config = dict(
    positions='rope',
    rope_base=14100.0,
    attn_scale=0.177,
    init_std_down=0.0,
    optimizer='cautious_adamw',
    beta1=0.9,
    beta2=0.99,
    lr_head=0.0081,
    doc_mask=True,
)
Each number is 128 + 32 x the weight over the matrix's rms, rounded and kept within 0 to 255. Layers, rows and columns count from 0. Numbers have three digits each.

# layer 13 MLP up, 768x128, rms 0.078, rows 614-767, columns 0-63
089089146117031103120118135161114132153113142113142070125127101143072122165155156108151158122121053133147096119107144084105144126100115093136104101164141144156152113120100114125077163134136181
166086122135141176186105126184062130091080125180153120107180120154083131134157171143140097166111103143101071113119150082137138153066071080136094171152139105106136105164155162159119127118105139
089069140156095110074046148162085162131146100174106123201117144140105179164103139092118148090104115141115150107080096093101157149125154132158097069156125155141121096187112093116093158126118079
162153074132116122165107081137106130090176142174209113089094077136090124104073115115180108149143118135117127114154149125138111162132116077120085129156125119017143091067124161099125114158110143
155098119158122145130117153129170075135086105136141065195126127137123156167096114135128107082118132136107142115136108142117114135122084134134120180122155095078137104068088106136104122140113100
154062149093154100115109134154141099139101118151183113174141076127143105122083112116192169152100131133128084081109133088126111150145097136080150154181174111137150126207136140141103142136187147
141174058173168195162120142170164169151109150096158164093127134123114159178128132148151182172185116152080136103087158166120073143098124077116113082199122115104136160120095103170077123138099116
165102145080086105175114061157135185103141108153122156122144134141134162134107141144106097071114103148184141111145167095087155139148158109130120148111082186124072139140118139123088113153101083
125143151133065147088177162144145189147135130132132106114137100132152179139110193155129177131137138177203128131108111166139144148139152093080086120111194118174098115108102097102120118121163144
112118139070126135124104090133090115115167133156145137113098055154168138117127111171137094116137124146090145117111112104096168100108136159096114119071167170111176127137169092110112141148105139
134183133134182145154117098185071115129107112094102063148110129217188113130094151179178203126093141150134151147136166142115143183056108082132118079112165155088138139134140125127141145174119096
122040105136111061083136057120090089150101131129120121179146078154124133137094134169116181066069130131127167125037115097147112193147114172104088098104143113060168123137140114089105132208134127
160148153088148124084110154142106132122141101111180142115105100138172144174117108106134121171155111154145083102130151111115152117153168083099148118127107125105143149128138117104085106134101106
139109105104133151147115132131143140150105068120131102131134141097105160155134129088135176114091056134105168118159155150118132119111100145067151090120118127095123223118148211079144135143087127
109089185075163134129117148156045166160077143183140072165138136180119115114121161134139169126136127125135147106169133054071192113135137135156099182167141131152161116129167181148021116169149149
106143105154140091127113074140146174086108134140133153127111050157136116196133180140113175094075101129113100116120136123109161173119087115164103153173084161106174132102131113131058145184120142
100183125141148110134095115168147118194131119091103140156232108128107112110134099093125147136071107132181148141162177166091129141150109154021117098101088160139142130111096127167112121103138154
136143165117124140106121135164109116128138135165181088112162102169076111124124135113195115135119107130166080095112112117147158123111138156160100105134128135089145140141100132100093165142126132
133130145093159185118064105136164163136135147109125152145149127138080114123108145090138214122052091211091096123160079142120115145125140093133090096163161189136096124090183127156143157169108145
139168141082126141138120094125106110096138074073155092104201073136060105106124124067101152105129101144150153105133162087116251132100124138129133146137095129092110165090154145093068191107164090
144069089136150124168109090150102131161126085175137125128148143101143112135104116124169156147119095142156108098193103127062113120169126082093083061140077175148093172146157132086120150116213143
131155097140099122115137072171142154114104151101151093148143127155119084138141103146138126173161086148091145085143115131142126183112125103138106076143201089072140166110085148126126081119086130
100121086156146174116144116135116118118139096139136116106113129122137178111116084064092137070119091156146109093098136151114130151122120098114140151066100159142051170120122170109079148146134104
159157156101157093146113142134144122112158124120115127176146109176119163121122146123120104139074104126106075074071126150129086119130174128123104110161142170150153128187151107151091141151120122
128105093119132109149158105129123112145116118095137095127139122148154142138111145106137128072153127142157107127071135128136154177108122074094106126190113122135143112141129153065124127144122126
127125121153157181154106158126147116138137105130127133214134135145127176142101156113114132089102126123122124111081118174141128138048124126057029131206145090126139115122088156160079129176178093
116044137134136156123134102166124141174123060162131078102083119169070097100118100132143136143085121139183149125104108069128122092083185096113115158136213146057076152117120145071075201202129094
148135161110097106153116153112120147148140125200163149099185128116166127174099144119185122109098090113186127108131137114079103089169121094097139148130137153121100148136052162074096162147064184
134120065114205099152117099107082152115150074149159033102131052155100118149053127112137184117117062132170137108131132087085121226053171163083116154132168075082138146104142120145114128173101123
136052155086102123118116117125170138112054064092127116108106108141132186124141175101153130086048126107155074140147144150117174139138113132091059058128117185114155130161152131111114166108073130
144121145090110134137096075140113137157157078156140089141106081130147058110103147160125111169110132126108091100163171155100138103121211080098112147099120143160072108084135179116130129129100199
128143127153097100131146131109092093098080072150141124170135110089062095192115171120135167183090139129131117064094143094124172173127147120145141154163185185145048188154126191079125130153087098
120113101093168107127120120113106107127111141149170119110157101099132190107100141098190090179081102131093145095105101121111138161116189159087131113125146130121168135165067086125096124119095080
063103117089131118153060132148141151128153078115135123121116143101110048199091149133126150110123117117131098112104116154120174156077054134075151095151133109167123139150075149183107236203112148
156109120102128110085136134138125111168155129204148108185095118121103129136087114135206141119120089119196164114172159100087123147135135100106149166138158099134132107139188148098076129134158124
108124010130190135108143106163137104121095117213122094073121136141146124171108145123065171106127103130108125083126135097075119187124203084152077137135161148119154126136082124098129108179181145
126031113150147193106077095179163086166036105098105120094129118172080203120111126139118119075081116153119111134164181145076163200131106134082108156107115103148097128130085159153051166152134127
186110171115140134129140155143120157149099080118194123215130159120095139120082174145135190119156123137120136120130119126134094182138138090121114140122055155103182158224122177103110159130070129
143074148081094131125101147103085117180077094114117104117153101158161137116106124113159141115102125130148150096135129083140136103093097134095138087177134166124175200156134089173129117118138120
127129127118136128131122122140124132132120112129142120137148123140122133131121136129132136126116119140146123123128135112119141129131133120123116129132130128128123131135127135129124124136130121
070067113103182100191175139161135082157166095188149079122165130106090145114128117145144176130102138144169058103122141125149127191093147145072099097156155165080119147104158123064052116115120074
131120048120130143132097137189136168119141132127134105128108139123117187159088127152119118080156117160075123102123145076134139111150144061165116110093121114140061136151126120115062103096137065
121145116140060164134157130113081160145082102098123117128135144148120114176115125116140118138151070136194137159138088133133100134124097042114148099099126165119104177119113143067127085121150110
121150149076129110179053103152123212116139113155146086157101136153191158151050140099155168119124098151101100117084111076082184135160165132127161147112120171117108146117078202200097133126120188
104137156089167156137061167108125106117137139149151090152182125195165147129094141109145124085117033167149125114137130099113116136140105097115043139152153075119086124089162091158104158105124129
124147144091162100129104138205133129086151084219153144149107108145075142200113148168104125188119104187090105113119133152077108138129156131122097142137201116122099174143152176108110128106123110
151155136111102148127153107147133144141135181165156112158140123103119171195110130124127113076150091176121072132123135141122091119072120103145093131116150133156104171161095184073112079163222097
164127125108121110134078080154084124123130157141176144166187128112131162125094151088117100147091141146104109143151198139101116115118098118109124095147093151091089163132115173116109155170132140
065170130101131092141091124155095116135129131117162114085205132166068164130100127071116150089101130145122127122132122170141136156147106134094129151096160098135148135089145123139103130176129091
095142107062078192107127104125108148181130121119155124136082087121064128199124085153139095147138087119119131119095111156130158144077167108080089114183155150144147177119098074112081205213162170
082065083118072158141119131095130156133120103145233082159150135183092195174098144209112146067166125157079140116117180121130123221087094065110091154145202171153144182141180118164076155131134122
106168154104091165170142102130169135109106088104141066101110108119147125089102162116131129091129126131097136068102107146109137146069185130110126155110129099135102108164074113094125112145129097
166114082087162098121108091184081112123144151109135120145131117108078161120109131103124081168073102146149115119153130092129135177122115145061103154192118122167096134095160115102132149143144112
070170132077112087152138102144141168183117093213117137113147069161135136189095132133193115118160105156143141141181137114111161183129080123126143116180155068110179114168134174051137123155130154
137125184123185098117118092152105122111102066197184080101110121239162097136104191194111128099126111133148105105084157168145115155102151112109131132103161115049134143139187086114110140160117116
121144111097112056178120047130121160100083110115196074102137133160130104128141129099164112163151126139147176133051138146144170144108153092154127180092146152079118131144131167135135136105139125
080212146145180130128095154174154119141131067139136086192127096109160085112071159194161147132165111196166154140158175071073184138103168074141160081103105173065113164132123151074148136119154058
120149100139096108180062119110125119152099109141179088154140092159186120184123094123144079100165104115144095104147096095073121124117156062168078137116145102093171141113037172147063133096102145
089086144129119136170090077142167155168116153138113121161093107129095128129134114102140118145058096109154103123156087107184129167082133104077072160148159120090142166039080138102120162095095121
139127180144106112134107093128116106114113120158151114131095111135094142102122101104158139111149111117109146065098146115123137168105157096134127136102110147116112097194138152070114130146102066
128098139144137137102135106128114110123114121167173150082147132165068104139079126102125132043134105134139129140074147141119169166137100126105106157228129179134117129103140127154087159114109156
142132086107138175128128061156142158105127099151138152141125135141133100134142145123185104110132130117179094102145145122059134129106161102137115155150115057123171119163164124107138136149194088
139098108137156116142090097157120154145135099137123118177154137119156136123128195126115167129051127158166135103147178116162154170146131085137120082129141155084057136121114110170128082153168166
106118138148124127189077111128096122196140149132200073139119114133160138189116146174089140128155115124096139102125133074134127123128114093105098181113104115108076106163138118117129087130151097
112122116126141167100122102135143127126095135191173141136082072154158106214113081165147137173131045136151077128141134077077107129118231160173121079152073083096162094121107078095071162075141118
109101091070109125110141091137131195190135149167196106127147123128085157085118170118109099119145111166158153110150150168071139176133116089108136183153193078101069101125137126169090149151147087
111106154142158143112137083151139095166083102082139136109144098120118137101120142093142092135100100143098147099130155133121131147152080091121121125088128103129137144091149127141114123172131141
114113110158118127173113133113076124137124157119113077142169150135099105158114112110103201154147124155129091124120103146114143160070125109128080142147182125073114121072172111105137131154121118
140144117104118083140119107109142157165129144185192095129134150198136153101097156135101183073135092113137137078099131115062171184147130093079156171136127123103106113096086176133116176143170111
128149117095101125135065100152104132122073111138180085118108140190141141140107130144132125108090134159101048110093165116122113156090091156130130127130156129113150124107088136131146124166130110
076122101137124127116153083229152212153104095152131117145162123109140137188057104107169175189150077152138135130156175103073143147133101097142091144126090137140153144168104185191097135080080110
117164118100133158143078098159100160130142148138117100098116140162162152171125123169137144069098110146095156117143132127113167132122161103151111164138201178104095089152063155174136125157170052
115096143142145141177126120173094154111108074142143135104130143108115091107157166097125126117120121163075106128105170169140129158120156117102079127110126073133097108103098131192115211182140107
078144101142120133138118071158138180114177141119111075091150109165152174110128146176119170103129091131121125124140164062082141135133142095097140114118129150144115137097107140161090117135104148
116068102113091121106147124135159099124101091105182092109156129165124210122088153200171165057114139134091103115112108102139125172085094120122127058172125166122112125132080112108078114117113144
105130086139101176110116133151120119129065144118137145092144118106094149114100112147186171172154107143102139158133153167121146105118091127113085125161145092113167153123100167103107114124116162
115082133149117064147086107165082148141097125126147031155125122144154111114108150075120179125065141154160156112094152083060190127099103094143066193133140155161124117117105065108119131135160123
101116116116119130121063131126157097203146101105156144168075110175102188071149164152144110118133128140136076118141189047104179152125097121137081152209102147039167133092166124156118176114152125
103130126132148086114152153131123168120111118184119156088135129119130114106099146120123128113104122124131144088133150125115196127123082161116133120110137135109136181184160181101142147148096121
129126177147151119109153089159148132115083123124105091126173119155141156124127157141151118144118092157102127088081096087084179118107139165093104187149135124171106134135153093100120073065191152
038133130128107225111129136158139165112062115116143123112116151100091131157033127139142176101124102159141109092078164147139164160053129131074131134142097151162095090165090177130118181184147107
146084135079121170127129124110133131122120102143164093081188101180165172106125094109135107056132095208161118135153149102104127196143155148168115132119164104142190102073154138135118151132185131
151138077027167096111158125116158187186113164148182045113133106108144095159111146142141129144129115202146104087056159122112167144154126097108051210128076183066151154117149112102105108121161075
094104102145121146114131095127124135100124153121161101136144103172104087107110159141134194079155086156171070101080174112135132139147173082073133138085194129163162091100140131205146203196175134
110100106127090125153101136167061170123092075085097101151100092137153108121087097127106202157104131173206134111147115122137194166074194092120146159079122129126084123113146119138140146112141188
124054152095165128166106057153105122177100044115179101146105067187140200111124147119125104063106115156154105129138161138148165149152136141128140124100204081114107128111150132105140187184154142
113099142103149114126095104135104180112088140140111087125151062138119131177058103147198167157144060130192088118141127071097122142083150117137151151173189061175165174206112155109046137136119170
100133051074177134185098150133175164176067100142125132172064089125090158088110136121132148117157103169079117111110186098151169150081145129175136085180198144074124132113086100137111157120176099
157102100149110090216156136114133112136157130118152106124158104176113096164030132138123155105134110190177092071131170108093092166146164092124116108219072093123198126082139167114122141168116145
101124106110080142114143138158107152165074148127143077110103124145029129108087111113173092156089113141147151120131117149088144203117155205126091176111144161145139122141127111151129153135096094
141087072110080109162077140135148202186125150099177094096124076108135124216136179179156119077088086126169122115116193158142107146120155084099121139132137118102097126136171096067056135165150114
070093070081118167136117076166145104119171058156153127147079099141079109099106117151123122166165062170189023104148096147102129110133120084132111082129154145150126146140093136143110156136163082
148104054110154109175067144107134127136138060082129130123175101136115121174118161133189148088106056170175105072156145163070209152126128103098169089153198076089099117164172168040140195141120116
100116130099127146091134143192101127143105177144122095161161119203107147161120160156177130152081104168180158152163099116106210110116099128134074106174163133123172137100146172100140182152113115
115142160128107133104099134214130123124104113106126105127125130100094122135144150097122120120139129170143144088084157024136125199110183122156114140179132156146144125107136137073119195154169149
098139153189136150146087147151121095131167082104202072125136115112105164128126159113141093126112111103098106111149170073156146108108111117112178167116092155025115173158123094120080132126111083
142078139162127144188092126114160126160096130122137157145120151125183152137078196129114106128108111190146137154183116123138133106104173082132094096184103152148092152124170167126082104138151140
128181166147173110159167043112158135135090150160170121156114155155128176156036093146193109169163116175130129121119107123139113118128152185080108088116081191078116203139173154086112108135169155
088117147037086161147065093160115170114126148099155088174088164141175124139087143197145106107143122139200079109098142061105092123121154105180105148074134202067152177116117168087085121142145083
097088139128144111143154140123154117091145102107172123097089115124171087149102164145104132154171102153123119095098136085084092142134126090098127157160113105078142175167116156131103099092129135
115199172087132107163149119130181144126110109087167158151121078121123164100103124106129113141082114126152075138165093152162116169113208138087112113193101114129110132116108143192111192189149071
056142149114070084121076136143116176132051105164153062149104120142196185152094133135156209066147122151101126098095088064074248136090174085084167017158172114153112187140166195119116155135183097
151153130096214171113120073133133172165114114146240076143098112196114146123118100130115117114107141255100188119069123153132120096041126083107083153136151097073077173136169144132148114118105121
066139212101059163157149158138131201124124156210150130191153100118056125171134128156117091152090054200154102110141154058104175182118147138129147177070140096135109120142118198121122144121178123
133163113123118073148112144109130150147153126103151089153157130116112180127110144132166148166068102109138126128110122094127125142133132057096091117114164080113164110141114107170078159113153115
132045099143093105134090137139144105125122120081086122125107025159093177176095108099106139152135112192072134102167193135082127173119147068137102147123104122130194153173118100125063092141170114
133108161160123107157092083144134106205136110145160154177137147123144148148097127118147128158140146127169135128158140165087130105119167132075151131084092170067109138149114125111070084118143111
059182167128066118187133184175140193108070161129231114116152109133106115152122099176096098149078124127130087085086113146122151129126149130052099088135153094187172134153109099102113110120079122
083135151105110129155118083145060117114173116117120138152116094137155124138078213098192118091152097194134109093101108101115129162117142123076140154118141178036100177131081121184080117158078165
147163158066156122172068122129065190179122148120107119087139138148136097169096146175132097146110071129081100084163139100119124199137090067130060046094152199143078155166146092104119221164176125
117093173148146153175100111155147106095155150087161096098144111154103123152110100109124114185146112132140113121169139118126156186148155147090181187113126154165161179128206163091090186161141065
106134078116126197189140180119156153124070059135171048136166110115125214147076150165186110156116069177090153114098129146101109127061128047186118165182185109100136194172106164132095209150104079
117136163138099146117127155161151150163131149101154108190120122141079142189143159089115120150113082158111121132130111109111168135057149144121132092179158136105107154165096087095111163148132126
121065158125104114129122136212122153161132104122157108091175127145076164143105134120119166103102120110142122124149166069145128114129096106090124073135140126121175144127132182123132120128150098
133163081059150170212157122176135230131115077119114099165128123157170100181108116165165092073137065141151185150098153121091161148120145078138043131108082075100154136143094128098134120149125097
109158077157190189137065059167124104137101113127188159167151142142143144107118134138178176127162066156060105111142104169118086117127119083110074156219136048156122180133129116143075192171115082
043115086173067147125084152117158138208155122110117142100200134188144147180132116155156147106142130139167098085111135106140170176077081098049090088181139149103104149082092122087110104178140151
081117098111134103169105117101060091129150136179109094177101104174089125132103113174130204118111138127077170129115113132102103123119096101114132117132160120097041162132135146069162204112125133
112087158129117136152128133213107150202122164085120152117170159135067161141123141114112115129091078139140088090143183157102168100123177139133162143106188101045145176133136122120112171153138167
135063119142095166165080156128062105112092134102149111177143086157169201120105119170105129147117123169068172106073143159125120172165085112097109166127157099162106178121210133153037125134120108
102151097078167149207081093142142181160104151138138133179188105150160070110065137142116107136091106128159116120123117101080106116157113119160128104132108103127124188081116133161084132165075104
119115172145095147123072087159020149165107062166159126094132061137078219124096168188167111114133033209156104087068118167115113138149048154121073097137203060129131180182115157163082110142094044
143133082113125193128093106132102133123116130137205121107119159171142136166126173151095136109121118107200131103073082152173124159131177147165119161124163105135119142117081178110115154184159125
157082163118119092121145121168126115113143107198155124159134144177058125128096132151121191114078092158146078098149127123124183157152137131154120112119101163137077151191163134098147174160162151
102140129130191125135167157143115192202087119159170120200098118139108183179122125111176155061109115129047101165104084115072208195108135101086048073197162098152081142145110083097135124146096190
043098110119084147106112180127105147172130074070127104174211098194106122202125178086178106113110088149128148064141153038128139133086093132112140095194131118093145142185114101180129134130153161
105152144098122128159128087138133127166165147141108124146141099160176135090119144156118129126106124148133090126159190099149120143134147114135108128097131130077170135127088145097128088159180097
084094106131104108132145076124107159206142120151121138139137058133123072197121124155186105111180087183138138142179141147123135164088166127107143155094104085163105148136058118119084121145164169
127145047072056125138102077106130108125137072118178066158106132161154095095096150143119157127143060128173144072115097115069152159106171118151117174086093152120156185180097191097110122147120087
066124118101136175181115105139164134160132150131119117139119141173132090156071164096148123102108136144147108111167175060104123177072156165150097109136100159122171107167106146137130133177117144
093139139143167167112123132136105159167136101128132091120219124138108109133136162119159124097124128158152096140145199091141120155115132146127106129127155149104113169132109193170133083118148148
146117072124141145165107136142041108120142174162196132124101117126105086139097160149217128116131060147146119045165119159146125147156208148162148098114195117097148111135082170160152146170128119
123123128119130098164102097109060140138110096127148135131122114084091115220135169170131143151080120125138148055134121113109143168121177147128156142163194145079096135152144144068143172188149131
037135092045095105179104066139131162137150071113196077192127099183150141156127157104160150143107112154172116109149215133096151134107197098140147114145131106104093147133179182164123097147117060
164182083096153093105134105136138094170148120149136096130160136185196165143117097112163142098161118161196103099102153057142135198116102155142135184192137116098139118119118184072108133136140145
090132057153111067144101091182103186153138154135100130103231127135103122141094157109163152105112136169154088114090156107154111130105212144131133116156085130091088152107153169162110084153141088
165143077121060079120091122225119152133125111118135092154170103166107149155051102113123080163138088168122102086079095144096132129125164143179124166134110140088071182122123105142033154186125123
105136144120218124122135126116158105156130119141121073134121145128124140134019133153147184162138135137134123118124153054120114111090143137132103180137126096152147105197157119098111143121120094
047121123070169142104133125167127147139105109147097147125170087099085115146108144131108169087082141140150069127172151115103119167106173156157087155095180150036127148140174176114125135137185089
121130132167152153142129138192100129152144136142126144168162140138078081210017115148151117138123110128169159115109147091151117203094202136162142136125132134065122146114127134136060117137101106
120154115135113109139135088125105158112146119127098141128210126134106122101103135129167156130074114142135061125122114095053105123093157171114109099114100128098137113133087148141126114217112133
087163144080088136161130113106132181173148157101132080102126133173148144155104152128112107100078095119150103070135146130125179150145163113099138101088132192141121182097131133107113106172180038
133155116098118082149092131151145106084062128147112120133166087122157128134124122092130121154103134173148125126122116099122153109148159158093124170154166109099134141091148106074126142175105154
136128148125169172151148100104117120153053173126159107159124125166139112113112121131136116129108082127143141101150136148109158089115109117121071125107188142157117117121105102123136153163100102
112130034109170127128133144158150097111107107158117072077157093121159131164119127119128160081130111131121124078067154093099106199107156062152094133144130131106153130153129117082129110175132141
104184123123112114142104083115069154113069098058116167138116146158093101135125143117137143156119136107127125098073143147136122159091122133109111121116149131105101153139144119138115177136142135
124182111067137149197114114098150147178111175098165115102125108141152147196102092171108092116134109207109119082128128133166106144152111129050144102122165149133154089145126203113106154177142146
084122108091101153146167129107156134194060088183206093159134103115106115134112173110111153116068121139124114096143088167130117151136155134144067109153180145119131150159112144075148126156122097
101154122095122190164113112141111121102063140125127141132140123114118080130124112169141142155118102162126084100112160183111132136097136135088114100109188082121118106108149095148108136124166143
108139109124098144152135108110046122152109100099112092123119121134079109119136132203123134115117094160117122106114120068114138160114145151110119142101139134108122168151108096140131142162124169
066132077094081118232114160106156152132121121102119142167181122142109122162085124139133154108115095152130121116131116094140126154122158018160080128070093205143034168062155146168117074130177120
119088133141089190149066091136102150113115135128118128142116066120098189113126182093165135168177133104070061051079135161130143122105096061165129098132104099183085157208110142158056165111095160
143104097129102094127089148101077103197150143146106134157163033148127086148118119122184119122107097129182100166086161123105101137088122110047077164131063107112065120095043118090105180145126137
126164184127136117145152141156135102110033147091139076142157115151139097105133106138132098144154111172140082106144172130124154112120073167112084079075142101128179151184184191127116158128147147